From a checkpoint of a small transformer trained on Wikipedia.
Size: 9 layers, 6 heads of 32, MLP 256 SwiGLU.
Architecture: rotary positions, untied embeddings, some layers without attention, local attention windows, value embeddings, a smear gate.
Training: 159M tokens, 9705 steps.
Each number is 128 + 24 x the weight over the matrix's rms, rounded and kept within 0 to 255. Layers, rows and columns count from 0. Numbers have three digits each.

# k: layer 2 attention key, 192x192, rms 0.0956, rows 18-31, columns 0-191
# q: layer 2 attention query, 192x192, rms 0.0958, rows 19-31, columns 0-191
# v: layer 2 attention value, 192x192, rms 0.0891, rows 0-22, columns 0-191
# o: layer 2 attention output (transposed), 192x192, rms 0.0906, rows 0-21, columns 0-191
k18:121164146091198146166153128104138105148144093109124105110157115155127103147097117157112132113131081139111093114143119099094113124109105119092080109059135172122152136134115117108177099115116121133213171149144123134151158196121097100102091119116180165139143143108122158130147124187151091129166163110171098168150145106125103111121137132109138135111156130099142165125152101101122104141125148153117167136078087176099095135156138143131139102161153149146135139162106128119072122118139121125119110139100136134219186146156138102077165119145120159133122173090106104142137158167100137119
q19:133120121116099094126098083138138117119098118155143097109143156061133151112127109145093142137119121139165150147137107106100158119113098132119123144120130137097119126108120129147139158121152107180120152123107139113100171072150133103149104123091069145124147134145137098101132097088118099114080141132098156137126141176168148183119176135130109132146158145153132169162159112155171087102120106161131129124115121114196131152105169144153171181118114119116180101134131145144140148183129145101136160106144167107108136101123131129144131099129103141123148114147119164140134146112132127147
k19:133096111106096130111123156141105118120146143120131108129132143115106130141147156123123160150167137163121126156132142116131142099122159119141126145127136149123106132131128093118111162160145118153075104114116110144134141156136150139167135099140109168136144100130123125125141133118123110117107090096126136135119104156100138177107129104107120124114149107156125124124126119132144154114141147105129124125135136114153113156121161151125101151106099084128138096156120092130144113151121113139128121146158124114112082149127147151178119127112098156107132144124131120110116120122171167133
q20:144168128152088159165139122123136130168184104084097132122093081119100144135107125144152157137163149127156114112090169098150079118119147140155093137114081163115161138138115114131156110136115119130115114144160145135113166171095087158138100103144139181129113091103065142147136138141153162163188138128145073154174127112145135110121096170088145103102126149162085132147139111104149169131158173114119117143110112178120101130133145146105129138157161098146114135173121144120091117151147102123136101165118121101173135132144129136134177109153106156165121152154105145139042127139122125111
k20:177154177133150167153158135133131112163136091100116139170105105179093100142100129172125158128128102116111066107101166110129100141101135109148079149119114171120129133114127088105181115152097106142154153153141107149154126208091102135125094115144147175189124087100102167147133151179183116149166145122165073188193145087127123098164126125120141083080154097148115128135142148096129139144123167157107152144094081165057113117152140144111136106126171108122083115154114115150084114116165125156132081160083116105219124144114127117107167127124112143139139168109107139116109112164123146112
q21:142144113151152127142121099133107121142139078131089153129131108106101141125081117152098170147148158149112095170092128103120106115154114100122092149097113160155123153123135095120121092118105090163139153126149124167145125163098143148148118116134140175151132096150098119137161098139146113160134165151136131170149124106119146164144120091092158157106131099141106181126117105106116123148119167112105140130078070174109132138121173173150164120129089079115121131135130082110091134129109115144159129138125161087131108159123136099137141129138106125136088161154093113129121135129161141127
k21:145159142128165155148128122112112110142147081180114160115143110109109123135095125159117164151173116185106074120080188114125144112126096056112093164134117165097089135111106070101119099154145086161122171125096103132164143186106144118105119096099107186161146123085131168128167105146181098165164116130149102166192118102118136135124107099080155121076172113164134160134146130075126131175079119156115147143067057134095115142112149169130151091092143029154132114173086072124073148126125130123163076147069125083188097150137142092144180176084062178122095148142084108178121141175124173080
q22:143089108140086181058097160143134152141141166104153155167074121142098106156122110103118120122130121154125196140157093121106131133106104111155130108161093117143117132152135130157156121105122100169123106169105135117103115129120102140145148131165116092119120133132124098136122152073156165129161085160112122123108113134153081092099124192167113108161148174119108115146182121115132131083066087111141100153184133155131155114134141139101137120078132176112123169139105149126127126155136137135138146145143127120118100116059131143146134112096106122147196128126126160143105102096151114104
k22:136109154127122190099147102156123160132122130107129144151057127121079128101188132153112145085120121109161139143137139124120122093132110115173121147126138145161103118117121108142135139156124107147093109088160129128137101149143136164193166113164121094137090058080123142133138120111154100151137107118134107153130123121137111161117141171146099093116139123143123124139151153131150176078135160091160081151167180099140143133104151143112092197111120115090110102125150155125175077134116093167156112154137119101128123131125163182166123124077115102148173144151155146087119093134144143142
q23:125160124157132120161162135120130149120141086124104135148157100157140098166148097117164131146167150162102081129128127136137114141126111142119133140134104126132126114135140118117126108120126135098103113106107125141164099151097151143100130136150141133129155107124108168109132109145111134140161152099137117146132142087105134111129124124117155119133093101131095120133112134121129159153133117102130129097100117164108154135138147085126106092145160135107145146131137138118135094095135097132098111120108163141136111142146129126104161125141132117104143137122161113149129121137100110122
k23:157156105133149134151100111125144164138133107096129163144126144148125117153112145125118111102115100124118076140130140109164132131136084124104091126070129134127123124148117119114136102137108109077163142168140120115118092153140126107104133160121139131099131137173135145116142125152124123109157182113163083100106137118101071083137158160097161120141151155123109087122128138112126118114180117148131127117121124147120119128159145108118152077150149140120162126140135108177128134093115158096100116119137152100137152121093101089082169142121157099140157122102126146126133086099088133138
q24:113131126117136163089121127141119143166147194191154125096125110102130124084125122153063133128120156113124147134142150142130112175154209120085113136186120098120144155119122153127116145124127152134148131104160175149141174138107092127135140141130111128121110123108138108178128106147136109152132137171107146144130119115129106136098098123147125159139128152138122144100151144119096128070124161117119126125128154127140130122108129116125133127173143116189115143135127134165151181115144131131147112156159131122140182113084116104177104130171144196146121119112106140119120113167118136154
k24:085119153103111144103149150125146145123154129107142118110142093159133104071133134210118144125103128117102129130176118118134131123120157111146139136119120144142102111150125139166137159092148156150140142119112165124119106146141102157168107109113156145141130131084143108136107117097158114108139108129096148109115126113163121188149108128154125148097142096150145115109143128112149105154054133118146165103107148152134133110125120111139127150154157131140089148130084167113141168084137156161153145136139128134111118117126136124138119145164115121090112110105111152150147139147102134117
q25:143139129166142166096113131131141108084129136136160107142101122189105109125132113121114107109140147152104148110156134119135111132113190140142142113169146120129113153136103133146083140083081154145151117143160134115104082130125140123134111135149125106102122106139158120121126122121131127099133110123140108140117140144119112130131136118144108153110140120106119091118190112135145103110130148121126145139176154124120140101097119126111137156108106114150093163131115118153140165116135154139140107157139125089139128131110131152151103150139144151170131141163091136120116117148139131137
k25:139124133129129163101133190158143136099147159109151132153080124124103089084138125148175136144113121149167173128150078122140128137127153160158131136144132144167116129103153129159124114105114133126122083114118142115128122132142161165122098101127100112122098108099111119161081116087159138120108111119142119150152080131156141126145133095152141130146127112147173140106138139130106131167117121120109090142102149124158122112143092156110156157113109149117091150120097173122129138139101112148142151135059094138074142122147163132150084135121080138108132137094146132126099126140176138120
q26:153108127108076094118110141116136114157127124136136128129121139110132137133091134119128126116138118133104078134110154142123130101129083098120128115094129163136101123121109113116161110154131155118146129134105155104115136128122125131104135118108170153165104149147156171185158142125118153134131100111093147099129133117151110135145167125117150120122141121173107112166102163101116121133088143114098128142101105082128083147151126141121147119107117155137109158102121148120127131121099096108120120093114068170130135120119115099138101114121137126104124138095142116102144131130114164129
k26:078090152138120107130164046133128126126143146139129088151149149117158134185107125108155120166149144143091094144084173106090114131129121098081111159131113055116128124124124147094173127099140126124151154145147102132126115114136119088117145145130157150137149126158120186124113151118126177137136145149105163118115155130141121111121094178141134099136146093108142137154115134117135104150125114146119150125108088106130155099155136122129123098138104112148154130132136157124135126128154139099117143128114158119131123111098095154129129113133172109136125095169118114152154139140117099121
q27:146147147167130164128142125108123103120143113148128140139138131191140070150133157131109064122131129147120161100123134117135122108160157160147141122175181125089112131111150111124088146094110129149135110160126122125155085131138147095121101120135116099112101103157117100100125122122131117094102094125166120126143141089112108110143132142125127128101118124078108092097142124130104134119150141111120156163154139109116166123109059105115094119118103117159083160133097092150118187109142127166140115121111085127137114127148134157118145164114121135126152127140082121110094119160102148123
k27:201176107117104130104113130121128132122116168127132143136091077156119109161125096142156071140101141166156151125155084128134131155110119171114138155079131146133158153138151146155110126072119091125144113144145105105125124158162125153109111133146143095167104130135157098131147105117130148115107142108155089122142079089160122120152118123179121146144133137143114112113119150143121149140135138104075119107139166114147088130117104146115155146155133155094113154138097126129151153172093138170125136135101101175110128107148136134104146155138128127122144143160118128141121118127131118140
q28:074112132090122103083135125104134116147132131152104109162168130110142088087115131138146111157134102114145146088147149094133138122122096137148146038144143136117102100124123108117139176122140160129151132086107132134109189101154109121107162109102127121120137121073154147110108137155151123136093099114142124105126164146127122108163150100071095089119137116134079160149134105117124129165144114163121111182135115107143109121142145078149086152122102118159152126139140145122138089146140094130104114153092098134162156119154171137132131106060129121094131086138135117154133115179130138155
k28:118117137094137110150143113137147160163113138128114077149091124127141187109104063118074160149105127130108134110148109128139110151152153155093134174070099124147182146128112152157115139090128153111154161117119085161101146157143149114123163160126165110109137155173153144120146130143131121139132136101111145136116123109125147139101113111181116139162117146097112135127071172165126127126152164132090159124154115149116134125154145124148127147163103109110180107113126120095142101151115128134090131155193132144113125118135080161108103127163151103098165118149109131111151164081147136137
q29:137144148130076123110109110117150131136136107144114078144157128149091137113111139134113100117168139109122110080139090125121131092110139082154141100134094126126123144120145086114124156108119119122144150103096161141138144124107191123147116102109173112116136147133140141168137126106150115140128120151114131124110163148088141121125102098108164155159128089097088098147161069125093167114123131149131151155146097145116138112131120140124178133105134120160108162132123106095113086164129091123116131138124114130140122144123146123157130109111143134123173140107119083132153115127124112148
k29:145142125113076138144096091148134151165113146135121111129100142134095150101118114096154159138108157125158099101151125144087112117123110125137101181107077118118143200127126124147115156111137113153142137131131144131142143136153153127147140152093115155114141103126134178117142137121179145149144131143099121149138105105141132121103103145120158135121110108148118094122132159109156151108122139147127113123136123109148113124152106159103174136120154096109183106118107111100191104139075132119136134149123106119133097135105125143148126149102129137131157128153107133137115132135124121125
q30:106127165110144126117155110114142139138151140123130093151152103153150100121166106112145100124129134141134120173110152125125101162150103155147123105136180146107128099112077110149104150157106141095120128114119120124117125162166114118103157128117067135122147090122146147120116130135131131139125117111129138127134149098112143128150186139160107097106117126113107127116127182137134107158155133168118144138107135090139096156100149097152073124150095104129149130162141143164119120077149124126131105143107136106129155120172112186153118143160131110106132112137146158093133139161107145161
k30:115107120092141131113122140149126153146131128121112138167152130126148133109083134099107130124078104126128141175137088126121106153144159205135110131112154128126164099135114154157119110126095112089166107146136097106125136170139119154130135147152127108123168152160140119094129131138080116107143156084136121126122148126128130116098130126172128137129138138141066098087127169150138070132167143135125173140137134156158089095099133099121131099165142156096096145118146145173081131121147153123117132135116159125119167131151108115119125130194148109101137119105128113121141126101134143144
q31:131144123148122151114117095137139094088133121141132154105144159099123142102114152120132151107148131101166102071136140142133110137133169108165149124147093124112175133159121197111124127093130158132131133130166134155124145123103126133172099119142150110106159152147141149133147157125144135134177093134144103128118089155101138106107077161092100155132111125124138110111166115117163134129140170148160131109170148128146141111116137120106117136122169129179127113107145117120156105178129108085119100131119155116146162143069158106136155114122116151164148100103122155131099148115125112116
k31:140136159145138142118111187139151128138129108078121144117110140155074140070105154169187142154123099122152140139124140164132130083126171124166156109104076142129072111135143138125119120146119179130097136116107148163128141086105118170113105101139171106111145065139140132100115108099167131129129132174110141130119115127134114144134140072077148134101107167133140148109127111094127132104092131145135096142095152137156170117162113126110177150156139167161084127113119113116146112130129130148120162138144129114130119179093178128119122137102118137153137075101135170083093125182137099142
v0:125139122143162147134141079133137138116114114165140113125129177144171106091130171136107137148123130099159132167129126116115156130157101106096119130145162130188071115118114152133120129134128168120124119135134109153121121114109144146149176087111131131118091148103119147119145138142116145132074139126104116177144139108122129151078159125134167150129138130120150142134136083139134078148113139109127123098124130119147128132098113172154171182193133137152161140146159154142136133102117144150106113129129122135123127137125132100168133114122123133113129124146155157138121137128155140146
o0:141139088119131133111127121128124116125196161140129144097123089139121135123115150084159066177141125160165140100119119106164116141086167132100085114137128057106099131145132117115136160141152127103100121084111128127108127138179084131109104141114138114111148136128119100142115095140115094178115143089119146168121098166159155158127109158146111133164144131150110147182101103135119143093100147065174140191126141097091103138107122111105162173128061164112131119128176074091128151149150107105183083092159118130175162113112151138140123106099171131163103143111101098140130152102106125107
v1:121135156150153127114130100139154141140110175135106152112117136122119149122138114138151123125139135108176139099156137134109138111127178150125139148175136108129110105127142153114145117164122144104124145162104137129112106123154093152133130086109125124117117142141108130114138141134106107128151137160121136144135139132099134126097144147144150140137128138132107133121119105133146105139150146097119118109152136117130112089135143159131131115104158134130130118088129121139143131130161139114133158117120125079124095082161117123164092108088137116107139141149103099131114130115122122081
o1:168072156097136123139131120135066137132122135062129140141134117155178090157112145114101134167142113090152121115092156076193125160099103138103131152122148083122135194155099136115141131142129124134152111083070112169107181171201118158157070140140128102155152138129131114118148124118147112132120144129104184197136113212101141125152114126127089126114104128157088191147116050192104167125161050098169143109132101158113122195088139154125178127124190083113132134145098143026126119124175138171159069081151132160056138070153107158117134065092136126137097155169096165148133134152134088153
v2:126134121162157118122129161103141124129153128098151121144134136117127164113172097131132126116128148135162122105134098123113135143144146117112121124103177124121110136141163143126116102133139144092100105152131118136140109149112116113134131112137103127151091149142130150167128117137124122102149157137139102121126118110110149128152137135122125139133172115137147118176102170130137149112122124146129114139140141136140135120118111130148129071121164139146091120129120131137123165145139147131097119152143144139145140115099118119105150142128114144172194146122134131175118140119120122128
o2:120120157116135140130120114074108148113200122175178110120117082114130175179126156076171137104145134195129120093072161122114104164134122141158158128102130176092181121107121099110195135110129190169132119231115102089130130145109098122131108125180135133137145170146120103139130139165135092140122181096083094075123148095122120083095126153167104082107084116127130146075174081130121122110046128159165115132126143098133175160126137142171114133139089091143183113164150073088134067110136104117076207105130121083126105173108089095084137195172086164115122120143163112127144182096120159187
v3:133130113125137167104135135136151167140127136131142123136096146116131158116146138142116140162107133120158100137119160146130156078127124116160131132116154129166103120141093127120132096141124127079167100149172112136156159116120126135127137130120139092096099143067114143167155140165147142144118144129130113139132161100132171083105109124120110125132126152126182151099132114139108115105131147130173129137128145119108155083129107128153069120139111119116125105126128156109142103116146153135122114113137124109131134134093134099140113115124088148134169128155121114127135157115092087131
o3:145109123118122115119150135133110140119154145179104107117098156178127143170151106139093123127099149024144169140127138123162114086192130174092075128144135134161146133109103101133113155133157142109145183131098129136168131115125131114125115124127105099147133078131141124127130068131155164156141149129109131155099095149153115187162135134094173121108118114146101078169126119118121152126100126129098098098084114108152095139133114163122176129082106129175100154072151096038148123104077082177158143096146069098124144140111163146093111145074138184132092166068127154139193137115128174154
v4:151137139055123130121135121129087114106107135120124144117153071170110102089125123119083171102110088156135146196167129096079136156131148101130121131096139138099102146127135088112158122132092136112121160138145124123117135142123139126139138158132109136147138122140132078136127161108131115137076136079120124119142127101153140117139116097168111117126103124108105166117124155113145173122151153166114116133109147101152118142099091136120138143169091105148114091117155153138085116121136123152136100130126087148117063112090127143124168147173136118131146101163124086127129106122140115111
o4:112099146137116135115141110113156144126116102102155090123147118136078098086163170167174111148178090211103138130088113147107174135128066077110159076157098103104111109094156119123124090090100102183125116115180122126139095147122113142062151066119105115150120099153087124133139143141076165082125114159127102079101156121099102150134142119152170139114095124142160158129129112147094152131114136153164125110136124161117150133131126133126149152086134160141136132096112156154149113196136106130078097134125132158124154135208127075139108099135134093136133135174137134096097104103085112035
v5:127132094132103111119154101123111100102119120106145133128114163114136139100157112134147129147121159106160131168108104120111132089149136163159151128140177131075042175147108124154100118093157146125132097105145131152143165139106139113135098139108126115137135122099099112102121135128111109089077159152105122116106151157119176128116095072156140112097120118185145148170128085150141138124133147122139099125120133123131147152098105106133117126129154117117101117139117103106155128144088213096135153133126102133122129122142179097158137119121118111128182147125119168132074146128194123119
o5:122155164126158157119125144114091166136116123112145121141116109194101170168156147122112101136143132138166145140119134162151133113116103179146066130120141084157103137085105102091160121133039145118132144154098106140110087121114095156115124141093149105077101125172100115163111104128147115197115133121180140152114152143173141064093166114129131128098118098083115144133142138136158178133113126150126143128180151120154140186150129114167175140096167098128082171189198153167142133092181108131187103162096148119090103125090085132098131144125137116161142127150131136153160109147146115094
v6:106152143151142125141142116134127118119108096087153109143116102141151110117104160092115110130121115146133133123135139115126117153130101124129133121126130113159093094157108107159130139139115111083128154104081102107164139149104135102109139158104129134141136136114113133122161127128139110140129155138144122129137122086174127105141093134149147113145127142167145152164127076142129142135160120161113124169132106101145140138153122145136102145119123138174133131121175148135114137111105123112155116156107163129138105093142129120113116114104136161109166137140133152089141142141130140142
o6:098172125150148095059130097145137083136130117129142121148168098140131100201121167164137092155141101109115185065112190165109157091171113110162185167117141110157137122093128139114159135125098082160164123132123119145090110091195100161156121143068137116161109145130089151125159107172120093084171124154101107151157145158097104128090103126138126117110108144108129172090181137169125131081146114095112185122117136175089134186138166134116096157140120129154181129055128080137078125160161125080143154106197123086156084093074157171131120092111102128158122130137128082127123073118146174155
v7:129151152134126123159108160094142139128149140076110126137135173147148132182124123095143127090120144121119100109150155125141116151131130126135116125125139136131144138138117121146144151138119135121118125119106154122144128136146151101107099125118134133128104116145106098137152120089123137117150127137140121111137120111164167119161120146124151108103117127148121159150107089155164140141136126107076152110124129076086125157150135131142108094136110134160147150120121070124095113143177090080138125137132111122156082127126134151131102113144117151136138164075117103105165132128110123135
o7:113134105185146127152132102108105116110118116180125173153158109124143135135103126154099139117124144172157130123117116113139179108101100099085190177112147170124180105173126163131099145129103138156135092160127149076109166146131137118199077139111147167106153138132131157089087105159108102129144116139129126156162154141131078132112092120145090132090115161117123131121162097115087094098161149083141157077065093138100163134140133071131103111142195133175170151141128121120102129104104085080061178125121181082131154116119113131134168114099169140136142077129163103163138130128142173155
v8:130120159152118085127138050131128128149105119096112120131128136125100129108169094146126123152168099103125140111122106137164114123111135121112145092109123130105130154141122145084142119122130165079138157128157131127132121111119134126123115110127050145105108140150167138098096101128121095144154097117129160152116135131073113133117146105133153147130118131110116057132127142124110124110143116128154114120123142147133148166150138111137114153145148117132126159138095145140146130147156124128122119121141115125132073103096096111126139123099147111095171155135135156154113100134136152123
o8:136116156136098165148104134178130126148154092121119171109108077135196104097143175153160115124157130097179119167120089133099154138144128146101092097164152126146156071149118100105129122135129193097106079130133063133138170052127115172119130122104152111128133145121036090121137190133149110140127091127122142119123125180085086086167112114149165152159164104105099117111178192110189148150117149179106141110153109163110160133154096118110112158122154125129107113163128188138173137126147138079166114109129162137113124141166139159145062100132158111144085101166041109144089154090142086145
v9:144144088151108134132136172125097150127140148136117132144083131118163142147118156075157134129162103123120121143136121131151126131153146113149120176156160135147089115133104095145126090139092123149127113088117097127099137124112098119142124142109109132129105095131106140107119108111132107096130167156126093109122119145156146123146085173113138092109117164139100140155156104147143179142134153116137122125136107112085141147075102138116135133092116133164142136135101079081137126130104104105129123115126162133124112104159127139122121126094092118141113133138132140102161111160121143116
o9:119129101166152128142150134095125128140090138129115117178122108185109141149105118140114140161078042136201180065135146153143125073125106138047190158165089107112122105152133123110133159127118103097149110107080146112152121143111074082127089110108115124137177124137151152144148080137131128139112129123113136120170157166054140123123158103144150149120067182110117119131171108170094087103158101092133146099086084124076166156150108115153108095139132109123095134128172116153103092152128126094104135141123116088093142123071070197112142089089174147142204179139128139156138169117123131159
v10:124094173105135114129113114127114095129131145147140143148130145118098128140107134143142158093124148132084097105158124138117133173159150137114131132065104146123170093157101122114131080137118120085187165117143150092139121161159124075068105136141173128151114130152143168120144078114142134147165115103140148100155120126131090134155141114152117121151126137133117124119120150083126136145134137132152159126107119084122119126111130156109125068155153127147123123127160146101096124171135130101112118139141110155128108101139104140101169135120162126096124124127088108116115117140098088173
o10:093138135166125119125081140180134207136097110134114180087129105111155073105114140126137162168180103184182079116160098074144115109110108160143129128161126119101118136112083089125070132133129125096176111168116123147120190139123093092161148104143113130112158137103139122133085136157068176125113148112122086140137148169157166127118110113143099127088119087182137157114137120120119111127155129135112060115120128137070162123096102114145139132138154136142100116103082152155173124105146107150032125114113138082178141081173139134163144088156130090165096098135132139155121166104128143125
v11:126103127109065122119143088150180159109101159123153167116150143153076092123139131111155108139142137148156131160133129116146140104130130171123113112154128113147107181117128153138142128123135111172084149107163189076135107134161126141155171098102076132116128136107095097152123180120132172121098099137103124123123076131101118163130145145152117113120129103134139122144143087150154111119136118134112058147158123117121123115070132135113140179105137133130080127137099162119157101133127155152118178114168123152114111110141142106146114143112118098125122101184101165130090108132166143080
o11:111108109140157171148132088202115095131114136119130109123166093148078068067142190162136108096159150143113154144105140142091131162112108102112093089116149132169092140096026141130072103123119140072141150111166057157072141130111152151095106137114095129156152119140140117142130164139089135147107101152156173177134166112165139099119098121139110168112154101149153137101112178139116209135118154116167116116107142154085110081177106088168138128114128159116121163154172131079061118108112160129131074108131151139096146131092137129132138090128175154174113130114105121140115129130115087115
v12:148079099081123134106116111145122165149108140171132137130111119119106141136151142089168131113157105129135146153131141136095134121140152130150110146170123124052125130119152103138108130155115128134117209116134136160118135121108157159165179133102111158145136134112142128105145129154136111126102144119096102114134151136122174132127112104090119149107110115084153165084144150120125128109132137152144123101141121110127135119133137097094117131104148128103124056138118135150136138111101167117133150144132116101104135100138130156130141115115131148122109134162134096075094117142138133118
o12:111129144137147192121144133147136101125080147147122142157142164135090147093084117105102131117123125136085123086119125136119123100178160128130170159112099136156156195069181150127120104081059107158180146146146136163117110115087115136151108132152125084123109151168152150215145138147149152090135142158129161131071128093146129069148164112142152108123144122161151157164122118194125140149087155147165106128126170176145167117134100184154134112146106113135168142096173105156139121126129093188152111148117106104141133148112121111140155133097089160151109116137139187126120110155116108146
v13:127124156117153119147153152114072132139160161097108126131189106080115158105144117111131119113109126144088149131153101095103124173147169117155120141095122133059147089172159142106107136163141094134110140162122134158066120129112082117111110114143142120145169103114167141089150129159112118141162148149138142113131154121121126150139109099135124067117138073158087119162114122152098118149133110091114119135148104104124124105136115130107121099122146118123104155113117116101103141121140130115118106141097144129129108100160101126139086120144151108109117129112156149120126107127136135120
o13:135164184106126153146097157084115126162173109074108165139051098173116103086082099076192124126139088138149126138157124107081156118087097123106104072071167100156147119112154070088149113120184141219121067179131102097170126122126157126158076135148115099111082145139207087118114153085143146046137107114107148149093119166176094114058140147106086110099130147090149135111108103151122146113076071079130129193138117142067096178087181089128115140179104115148171143127145133216146125155124150180128147153083121143161115157149121086097149167171133167097133113134127127140122162134065141139
v14:122103126123125125139121160110126112110138122142133142153139130120178125123125130144110145131124156146124144101155150125133126154162166156085115132130123135108172151110142117115144127118137137129088133116136133172113113144105115114098117126119124123118137141163160085125127130126119156119132134145119115139117125112137154143144125129125154148144127104112147090122102139144110150128121129103118110136151142081117143128122112091115108123138125144108122107159125131120130136116156115139136119142127122157138052126093116149134100119141131087141160141126135144139128121110143132102
o14:117135100138081156197164071148135127128132070114186128062076172143139130102144100136186154125160163137176096099119085125110100134077109104194038087097122133171174107186094114088105139184116170116185126173106136094161179108094126124138092133154154144104146042142153134121133150143103116106112136111148126173122093090123135136075155099128113105098164113149132047068159122067145088069140139124128133131138085123181115109136130126140134140106122115133147128151119135144172159171156143080060145149129100148117169151152101128060132159196153117133159099113133148143199118160155117153
v15:146130123141148123143120147104151145117127117094156100094127130095113138127132138139137149117108162105160128106150126153145146116122137120135135173124148130155129134130116125131134123152118088109172110153126101120128169139109152118134104120134132125108097107122100112151165097136147106103149152141162133123121104148083107099110152116117127126123141147113144113147141123118140092136097141102141141093126129118141110102138129148146127087137146121118126120122101121111138151136112116144115124142098151126120123126139104122109114121097134149141141143128117113157139114107081120163
o15:142152146143110099111123143127070150188123054130108165132068143152189130155110095115118178152175148094097142120126169146146075142094145132172153115105146182083165047133105120143099117079136144154127166145059179154162160153104137122155109186142140204173093117094135131095123151124132105153126110154156113096130130136077179123122160114067112078133113158176138092129101097152127152095179121124156143167104155154088124142124149132093112093125162091126146137108155165159150113123157075106064107085125120102109140137108106123137106164121071127101104133110134212145167134188119107127
v16:168144152132153144130148148120105083126141135089139095125130107140118096144102107106116123128099117164104157104166107123142104173097093152144121147103115132158130111135182138125124127120112143104154117092108133140157137138085122141047118117128160141119143087155153165129127098122134128136127129124156124130140112107161100178155120103123132113143121135114102115137103181127078135142119111155135156190143131166104129146151143106136127096135126145202128118118153120080097149132117136132117125156113148210163106110124154169054088138115117168131144134173145111131108148161066144106
o16:095108129101147112103094158124165132112080103116145151134109127136143083101122123128104142087087141110134149144115128127136082088142140138134130108120083164113162125110139112103112109156112107130129132156147143137131120133146081112133163169092154114168146102121131131160149094162141068126121126108083123110172190118130150126101099185119161082136130141153156155099091119119154028162111143118115153115116140103188129094085093123100148129130144120151146100101133140142127134124130078103073116129171089088137107161084117137138118074156157143135127101099153133093162082133146122140
v17:113131140105137095133123150121158136123152119164132164129133107122117160102124107158118147125130174134101131131110096143123107130146121118152129124088134118171100102189175136114126121116130111136118127139156177149105117131126118113139094095151108108120123119092176159133143139145117142132147078137112131115142144109120103165152148093133115109127117116177113098160108098086108115132118122127128141110151151121133142084143102087138085128140135121148071099117104125144130125111153169168127119127156112133140091117144135130155112109154146155119148117133081113125131149129136170144
o17:135119146141079116151142150147121132081172155117135066186135124114104128150087127094117131087149134066124083130130132077106132114136160112136123160128124167111179161097121134101085178164159110123074123163062106112108094128130153153143160136187143106108155120132111132119131116139098186123113130118133163167086077116162143119111141156064085196155172113134130175066116146103112110082116084129097105162139092087168127136153158087154122153130083091109181171158124119094123130170094094160179170165073106062146168195135123096132124156141132125152102102118173138105140096105144143139
v18:108142115129122119115108128145120158121127145105115139129117133130133140132151160151156149097145112133120114130133118123127099143128150161116141137120163115124110088107085124144125116136108128117151133140139062112165113130141100128141168137136126122135082146132123093145135133121127085132157133101140126103135116083145109050123146149077108106134143133089122168106131109113169124127132120195141136114110112126162115120118109137140129113104165101129115115122143157161112093123162130114110106129124181111131155134135119118129152118133159117099138116122096140113132112129124133127
o18:181121116127106188128148116135132113124149142137113139168132085101080153163105176129144175121164065097099168110124102134173161113145111160141155115106181138075131122097092152167129109082072127116102128089145137112141105130107119159132144184068086105125169206200067152155097111160111113135168139169126089110123123109096186104174106085170114159127129106134132140129128072135132181146136138170064097166102192143143176147159128091154146141076106125106112123115077152113145092086168129096107111136126148124148161116146089131156150163087109096152124122136130140130063147121142170081
v19:140113137105104125119129180109106098124133120124103124118135132163130135139126115097141106117095145167088100116134118125115104173075102089071144088120142114130144101158134122155130129122136114118116107112121101108148097135105150126162126147138111124143140134161142129129151162125139173128172114131129102099114157103146121138163134127124118142141143152144109144169142142153146133106099114141095136142140146147153124122143116123141138107106105123167091161117153118113137107123123153115106135129113106169127160152131121088135112114149122160130119141147132096153132160122101134136
o19:079186104106145173121128112103107116095173158107140129150132092153094124118153147130110108132117133090114123139142132104116138141168113162185146199108177119079076159094148167120123114131180143104060127143162134092145092159091127082108140108124141127147123126140140134145066118194107179120138103091118151105116156128151149081137141136112133128115116126107165168081081124093130131124126156156121124118101134120094186145108086070154066144124102141121143126163120124131114130155111114151147177148163128118131136105077107130142164154103144096061174132132140108079117171094093158122
v20:172147105119122112137092166131153112115145143185106132074091090135121162131141122117151127128133113156095132130151125141150119170105115180127124151132104109147113114124156157133131134138114125136148168171183113190101106140083126135115137126131157133110165140157129117150125145143132137099138128129148133155116136089161149135120114108107130112133137146089125111094129106119114086116133116128128126153140132140130098105159130133133166059110125133158137105126179108132107133111134151128125134130134110136111142127102121114091143148156117159113103114163126118090103113122094088103
o20:120128121125135135119146124088189087119114137106116099147141144102101141144098100166057147091095120124088153065118165169139081177085212087139097156146123186145071130042152082117125118154111133153162163132121150097118128097159146124111182158053135128140156126126165133133144105133154127134087125189098160096110092129116121120120159153117115118138126132100117176132097158135145157151098136122144104166103139116160079108139163158104131161138094157172157103108082113122112142154118119146090107153122110174123139125158142125105137142166075155152110108120146161130137154160168145124
v21:137117126120138128138136087130122105107114107170121140143141098138126116110123153141127123143113143099132151142122115140146118119115118127135144134149087131131110126131119109094121131124136130152111107103111105175125144130150144159120130118153119141112151108093140127099119137121118119126097104119136137132110134128106159165135120127170167123129106125107101092122119145140108134126141123072131095102127141110109143150091119122103128143121093136111134135152159118153144140129121122140123111127104111127121104136109134133151138112114142098131152105110144178101132098146154126123
o21:113156092142131136129109144185135137140149119115134138103121191170147100148162114179085066198144157143155129138135120199156122133122135134091070094120128105142139101122091086105102126102159151145161132159055175112131165123103120118102159086128149094085125099139154123148088154131153100111114163098147116191148110147131132181108133090113172173163188061144174119127129128137156104113094135110116169196143103106116128126103142102118141163140125145139116177112156146122131152126162119086224075160100108173094073113142186160097097073126104121151182163126072138160183090119071076097
v22:111161126132072149117138170135146122129136102103165109101116150142124138134114153100088127125100163114144090137107149161102137113109096146145123083127126132142146137144149153107134135105130118123129113102114145134127111122116130166112130133108112105108106123064139123152112098136129167124130125170087107141122113166126182126118146128167149127156100144103164119150174109140119090083127141137134124164133139107127124148157109098127082146119125142134148155127108098118150107123104085098136146121124122118123122127119123118160114113127090143105122143104135107127135153128118124121